{
  "n_layer": 8,
  "d_mlp": 768,
  "activation": "relu",
  "norm_eps": 1e-05,
  "rope_base": 10000.0,
  "qk_norm": false,
  "init_std_o": 0.0,
  "optimizer": "soap_variant",
  "lr": 0.00461,
  "lr_head": 0.0113
}
Each number is 128 + 32 x the weight over the matrix's rms, rounded and kept within 0 to 255. Layers, rows and columns count from 0. Numbers have three digits each.

# up: layer 5 MLP up, 768x192, rms 0.217, rows 290-321, columns 0-95
# down: layer 5 MLP down (transposed), 768x192, rms 0.22, rows 290-321, columns 0-95
up290:169156108131149126101108116140118102089167109149120133057113138136119076106100114156091092153144062155099123083142123123029121099105181157122122146129156133165085144144149099119158110051124112044102130006163071119104156093155175097106170075085177130184200206104079171154121082125123116164
down290:157118142087125114113112108169149100098191074122115149131105162087165134159175093138102136130104139169067161123141087126096065167121171182198130132185191109172186138143138052120152129150128104086111159080106137136169130090157168126109137130078085144156170104158160060150099112138183162191
up291:052074079110186119120121088096093152071063136102084107059180161133073148132123098126082063144136102101091107114142097106189061056077153147116146067150128163174123134143136181138161095138103171085096161135210170092140157123073093117149125123135061105115107122135169076148102109170109142106
down291:139104120108163077105067161147132106113032121146158190123148079141050170111112135116173115142100175082168134153137150038144102089122149170131142170141191172129106070125149090101159161129154162165133086136104098090136127181158099118150100113129067145160122132186164205133125133119102113112
up292:105090181139167111134118121179145109117039160137109138130131211099100116125092160104108142141146154116175073108107097091175129164134140080090110171066099077122138160103121099142161125140125094149098152095130143155190093161138153140111123051138120132122126106084170194139093104199149164155
down292:180171116101110145091103095082121083170174153099103113113091143114143097132081130104173136148131054147163161100138060173111117146136164083128139118163107162165146141091138108142136093097085134098162120132161188158105139117125119177152126118113118135154150098143135155145141153177122171106
up293:094163099090159179115088157122161116150136145147152130118128098138154105200120189076119147090101141134102131114133119150067131148129148137065154143126131153115107139156134119086188097089157072154084067051136111127154140114088103156131145116138096156129065165146142110139138111105106150143
down293:153157095159137153155118120107126190111129142080099124122069138120129133147150120111141137143107118150111105124140129101153100173243105137123141146089151136105120105132101119180106140129133108122157148159169116131115151114185141096112132128140134132146148112161122136120129211108117106116
up294:107120131096134151117111108089152176177137146172129183099133162134168079128064110083087072100107145064143087202107184169116112102124082137111093187120108130102081099047188155144110091139143137124053119098110156158105117098141109209169084160136131116150147132080173167188202147123173080120
down294:085145132138161136147180134081090079158124164108152135112167125107142127150084110106146034124144123101139123105221105152140152197050165121117116162091135122113119134114148080122139168152168167092095120078105152136127163114139125121056135105095114150063096125171111114095094158065100101077
up295:124099078112120092121122140166052101152166106153157155159180121037085180109106126138142060153159100119167123157143079116104106096141103091118144180186144077118116114070158130122138106128069077145203115099165148097105094067091135138112098099135119061090176200095118098145182145074086145094
down295:113168120125098064134135140149107086094190159140168120138143091086137201100087171143124103105057141144041168093184104173088158122112175086133133209131134130107062084094137133093195120150126130184135129119173161110107119104101122148100088149127115139117158158076099130139191145034125117121
up296:163135166108024178087072136145150075133080139119099146150114115086144098138149152115161145110156081065149111167166142139160150093138124146153103114150074110170151146043077138129175180158126168125121116114116111120081104138173072129089110110108117080136114108165161145098170097128098113116
down296:184138182156144064098167086091176118134105138129116139145083120103148125162134164125120107149125185162123135140117156080080097179071147163107091129138169124112147177129131158097162175116104137025042126139092130119096088185148117123166164123162099088132113130126154119105140046166095096154
up297:142126105111141097133162161128164165120143112153178112154131128125100096115104162146117124140192102149097158184133135148104090144144130132130100127176170107134193100062146195108137141165122129142167151131167106084139124182127136176144112164130124115162130093126122119165124164147216148187
down297:208095139142098176137009129163051090115139136131102188168185131075187148136128066064117102165110113119061119140157087149114121089126173057124169153097116106100113032154183105089144116129099135138179151102130067130106133075116125151118158078104127127100152227111166150152162091067148145150
up298:155186151093094147151161121049159149100115205135089077103109129178176169131167088169086104152084079172105149138110099094197110108149137137097118080149144165116103120196114121136131158079081014175116141094094094169103141122158125094075097070150103147091149060134208150141085142134152100147
down298:152166164098126084118122132135170127095170132129129150106168098112090143126125122188205188091151169130044187163116116136098131109128132126154130138192136082102175102086104099123126143160163124171123128123131092079191122216093106105124112064173110134143142123138118081104173105120162170150
up299:074125065164172134133180072160174073119061113129120103150111147110102075109127115136069123178143126093079104106153117201051073127133115133130151120182155164122063067118172110138139098086172111109142144121115096114085104112090149116107161160100116144108151144095133119172099058087095138159
down299:117098140188127142090150087159072136137106121102080106141088165118146178110116077097070100154108094072134145117154112135123140115120092183170118160168142112132115152142073177091104143198110099172073142153116178073186116144087129135112132175124167073145063112113122142113121124205070118134
up300:075154093145143117096138163143155102112156197155134151115141153167114135130096121122090052100091108130125162124151123108158167103098167165139151122105119133151068104139106171136103154136108086157162092119092123102141140105132101183147125152106153081131139189133044078147080133096132126139
down300:148094116157127118123113122060167136186125179127107136154176169127158155142127130100071101142114133182170125111198184099195075171125156153102126107096078176123105103153120154137116106067134101127202104166136198137128130169126140129179096126176092130060122128102103068181183218093143150029
up301:113123188099137147098092100165185126133133071112074167143096153105175117213136122138140070074142109132144132110149117233048144089122180085105089147141140124128052133174144159136084186129121174159163107136149136119160086137176129169153083107160170129108143158098134130088105078160109114158
down301:140118149108096153137113116137185131127131150193155125157177128149088067149174170160186105144119092183098125078108130170097129129115101097132137130094157100147017115158098104107159114112095157115200112070108171145078105132136086111101102118112119167132190185082127188176154134138163170146
up302:144096150098155151165128070099163136129107168153139134110152156138093093094098122098068084140117105077162143166082096118104128106147173142126117067069066140097214171082128184100028120156092133085104152160077141103072144105193126095112120151136057151090141145108128158141131187074108177157
down302:160109110133158124169135102101134099099145148093112120098090075097142043179075185153116145130079121110118076154137146125151147102147092094158174107103133111151141118115124104147128115080145117072160155176130147127171134137131180199194140154150155100170157136124123108126111151126092136114
up303:136074106142125093142146117100181080091152132146149148142129125107091094156172191174094145126096152095134091112089124171170194138137146199142106115153182132152168179096143135149142144161104131097153128076145131143135163097143111144099143127136139125172187104146175115120084081135118123157
down303:132075119111106148185096115136117120157129141113137119185100132101148117109150162119103087092134136090142132062128123101136129109168086080145147150094104144085200153119185094116101118072157143190109102120098167192118125158145156114124179181091173095181085157129168067159098129091117120119
up304:134087124132131106173150071089094108204080113102075119162107142102154123160107137093072091117179126086131154151115141112109152115121147122114112099119211136094130061104115155114156056129124124163127130085078096124186132137155123128117157100156121115163159180127185159159086114159123093108
down304:119131122163119151098092108136159099117113135107110089158145151170117165110102136138095137122106201142152111132150138142114094150077102115104143133078157147116108135101108101124089139164132098168163094149117086084177067143177060170174139098205081160129187136085082108102155154080099140098
up305:106152136151149182071116123107137152133112094173138131210082094130093099130177128096083147160106154110064148143145182091138149176169163157182122199144129096066173152032135149095144103153144106096127087088156108132150137055142078099121031099125148133161133161136155108133125119094078138133
down305:138133110163125155163074086159123132163089150127125134137100059170116140103161174084140139161156088108147103116052175140061143102128172119125115103193074172154105136151174150075199155146151105155148129122122158138167055080133162078144157108114150149127113135148099166142139130104083153136
up306:065150123079131197136097125125146147097100159131092113123105129180126142144170155171121181106098142131128124136125118122128154168148066108149148107154172105127076130147129154148149143151153137134120121163139200095161132093098220077153092129143142169096129089080179154130124111169102135124
down306:148162157136101186163142122133082128181127143092147161151124122206164153103103089162135148153101124168145099078113116141176115094094125137080146114149147098122120195123122162070070187175119157152163135129109162177189157129141166125196123156094151138094162091053127182156147125082154092163
up307:122123103122148172077120084085190152193080160130122108145119136140124115175141103167177069159084141110087133146057149097172145144134112094093097144150086127125188153112045115149154160102067088186158119128165111034127090126146148161152160156132146125154139159098127164097157117112176101133
down307:071124120154175156140074098131124136098108114116177090171060121101123160130147101136129101175139109092102161142138100147122137091064175111098138118111147128149159122111094125134113074117126190121185125102180141051113133139081162141124138146100111134197198163140105123022147145100122097133
up308:120077090109195136095138155117128118198132127121170139132100135117128105107135076124112100143194110141145072113113142098110101093181071086148128125159129120154154098130140173135170080203098136102139139131175150135168061042092105120139137186154164093155121131086128136092131171142104174124
down308:141161114182160144141086100066109111134144138094074117106086128114212126108123150162164074148165117201173123171160131132102104110080029137119113151131101138123125148169042140148157164091082133178132155158113155198209077150171138136198173117170114102093129144106130097163135151116168192089
up309:103102176129112182123123117097162139097111157093137131111117172080145164094088145113142124153173193120123093161130168141120176163096126121147125081078074128184079114114163145103124195180146119094121141110133134179116176109147123067118075209137166076110116105154108111138136082095142161097
down309:156173107173086135207200108191037093103176118186103063161162092136139086055105147163108134088148150190121149142107132164157115106085109128191154078148136134167137116170166098125061124106081169072121142107109056145154167146099146117232169087068165191124128108101099114112170128121102104190
up310:144121193143105134116094121126103214088117098087072152139166128159142117131147193101129120063128119157129101155136132126125104184189073106085168147121074133136104189111125101141140128120122136121142172140144128152089134099159076145116127141132128072165077154143160145148081171058084128167
down310:206126130115098136115137066110081129142118100175140120119144185120105119080081162120094089113127080159114120045140087130116191147142125136123154167162141148096166167170182188101099104123159126129161150199144154148165107123145152118107119122098106098114090078152129136088175085105114113081
up311:080102173144147138183096114094099075053099102088123114124188139141117093147147181105135134120127109140157084096124141107074090068161221143140043106138126096126109157126089066109153128173051107123151128109149153128100124051175125164102132116159124072147067178166073107156127085157156092129
down311:099170116184123132128138073087135128101128178143177160123099149139127128119043099153114100147110144129134059106117126120114210167131103179109144087158176116119128139110096122178137104141099108137095112191064157108103107101117122137140125099121146115095119138116113097150145150186148138151
up312:104117134135141176115164164146107098088180091143122143154143137139089166154120142125133064135079121154187141129146151127151151120150094108150133169134170131115143172152147149169155082117144144112155154146108122153095144141142153083151138157161067113116134144127122100122127137088134150151
down312:103110097076138159137082098135128106126127133128158118123174060089114115141162108158074128170097148105143179159122127125179129121081085191072126173133088091177075071103131079114146037150112110110120146190092152112184079094153141139145093133110102155143140074152100064161122168168098172169
up313:120140164103151114118093106203120133169112164118105136149158138140146119068161144147111138125107088126072178170142094137120167144137105116119187090062120119173100173190089133096114131134128123118166129152148116087097087131084166097132133078144116148140167132127174118179141163107118105134
down313:139160142128108165095114112108075126202144147127126095157110151113134150175159098096134090157127127135124103144143130152104121152163108134167153134143060189143123116141130122087115174157117139075141207066120173115166106095186093109095173133156156115136121133120121109134188109145106141096
up314:171136093121133118115114115131094200102131130093114112125175068082172130151193140112117098119190119143186106109141082166173151130136157146171129114095110133159159155071096115144128158111163123121090085106092129153087172124126107141086176173135162127108187156152079074148065184153148128090
down314:172126119111142138077122129098126138150152107125090135159090142168134199128146167173055125163134156143117135154141087144165135126107156158134060113106160093128127101092149159087119120182084112146151111134127125104112106156090145052108159072105083118089133115108174110172143127192132119156
up315:119084121142126115121136071131138134096082178120087180075115183068179121136147086089138125183115143117087055144149163131131193133085139154198083041110078129127106156142185147129160136110109109088124141157160136119166106103124108143107112139179142114050128104142110117077104159169184123113
down315:093062156168093125112137119158063164117112126105014126157149124134102106075130181155147103091119067128166138117101103174089114140227142161150106105140190029130115174121183148137158139094139161102138166138110119105137138154067151157115163170131164131152107065141132186112196136153108190121
up316:043158146117158127146124127165142114150090160115051141107077087050140157151137161147039146106156198147102175117142078126127182137105110124070134154052114198188131117111136108061175109121125133150218106153165168176192123119210103104153160120140145146051060156077136124183111134139167099133
down316:072177189204120122147137182100140119069126086111045101166123084119157132182117185105089165135177147141161124141116110163204154162074067126116142112138121158128177079091102152197139197113156177125184189123130194118147111139121137103146241120135139133084098110143145113118065125151104121096
up317:140149125129127200148186210145158118127113092093122160116154197119111091146150129160069107086147171079095141084082056162168120103096097122104078083108109132145138046094090196090081127199102136145109170104140132170140177102100048108191146092169127145112147086172037114144090167107172157156
down317:161173155179160137113108152174109067082156087148105123082097123184139098091090137110087179174144158107127098106238142090109139105141127165173093155128209148081145173157125111118095137156113174119125180138122148119133146138113171173162093134140108119068139138112129123102129115159130111143
up318:058158125104106097096167152104134195122110108138115085097136126109149132119133141161104151162141142151090168091173146141120142127159129135120109109132155087094090094126149152172097105156145154154132151138124059087163136112151164107162176110179115121103086176119132130175142153092139143110
down318:101123194125093136132088055144130136153128179130124146070127120050125083083139146149101127104163127125102149087099105106105103106121114127129139171115094118169176139097171136081135136143107154110093090111159146135128104144120116152110123157113168108124137182119114109094138130083130121095
up319:066117110126166197160108143165076145127163151154117098126157054106078141130138110185124109143111102162118168104184145101111145134130054134107131114136136088158116143148145115159139147184152127083133163130076092108166098125101119079149123099115105082122177149129121102169176127124116141133
down319:130135174130152102121132148154146127114109130074106113141130148078037134145078142157123154149128160124128140113143128126103165095105120140139150090121111146175120162137078139144143153176145081095151155114091121107108108120132106087133109108155118046151152197144162141109116177177123122133
up320:100079149177073163126079100099127170106119126133089126114172170149117144154109175158168121162116087110137114127111143141085101120103160134146119139106095226114130061185144120154089138080129097132142142095095106062141149101191145105102117123169072118144099138073177180076089136153102107065
down320:075134123127129100106058083187193157158108105139099133165106171083171107218097105091128123136181094156154132131122094149117173172096116125177086147107167173081148140101082110129148138149143151098138127089188110086202139205084141134144159116159139121124127072187133138140123133107131120161
up321:122095108161101172124140110083121174149069178106033100101116121050195089111121133100169069109113068070125133126133157135177177158139112165142109131100128073152201168137179140158170150068162093114104104141148124098128116088208116153036127157161130153130114126159132054134066016090138107176
down321:072142083174111152076123094054118143117140137082111109097099166099061046104117078121171090104068083077108184115181154157082127167130142114135066156159142127149148151101145082099206105111128107044105141180139092108123186162139117191091096078197096129169076111155176068131042086116131116165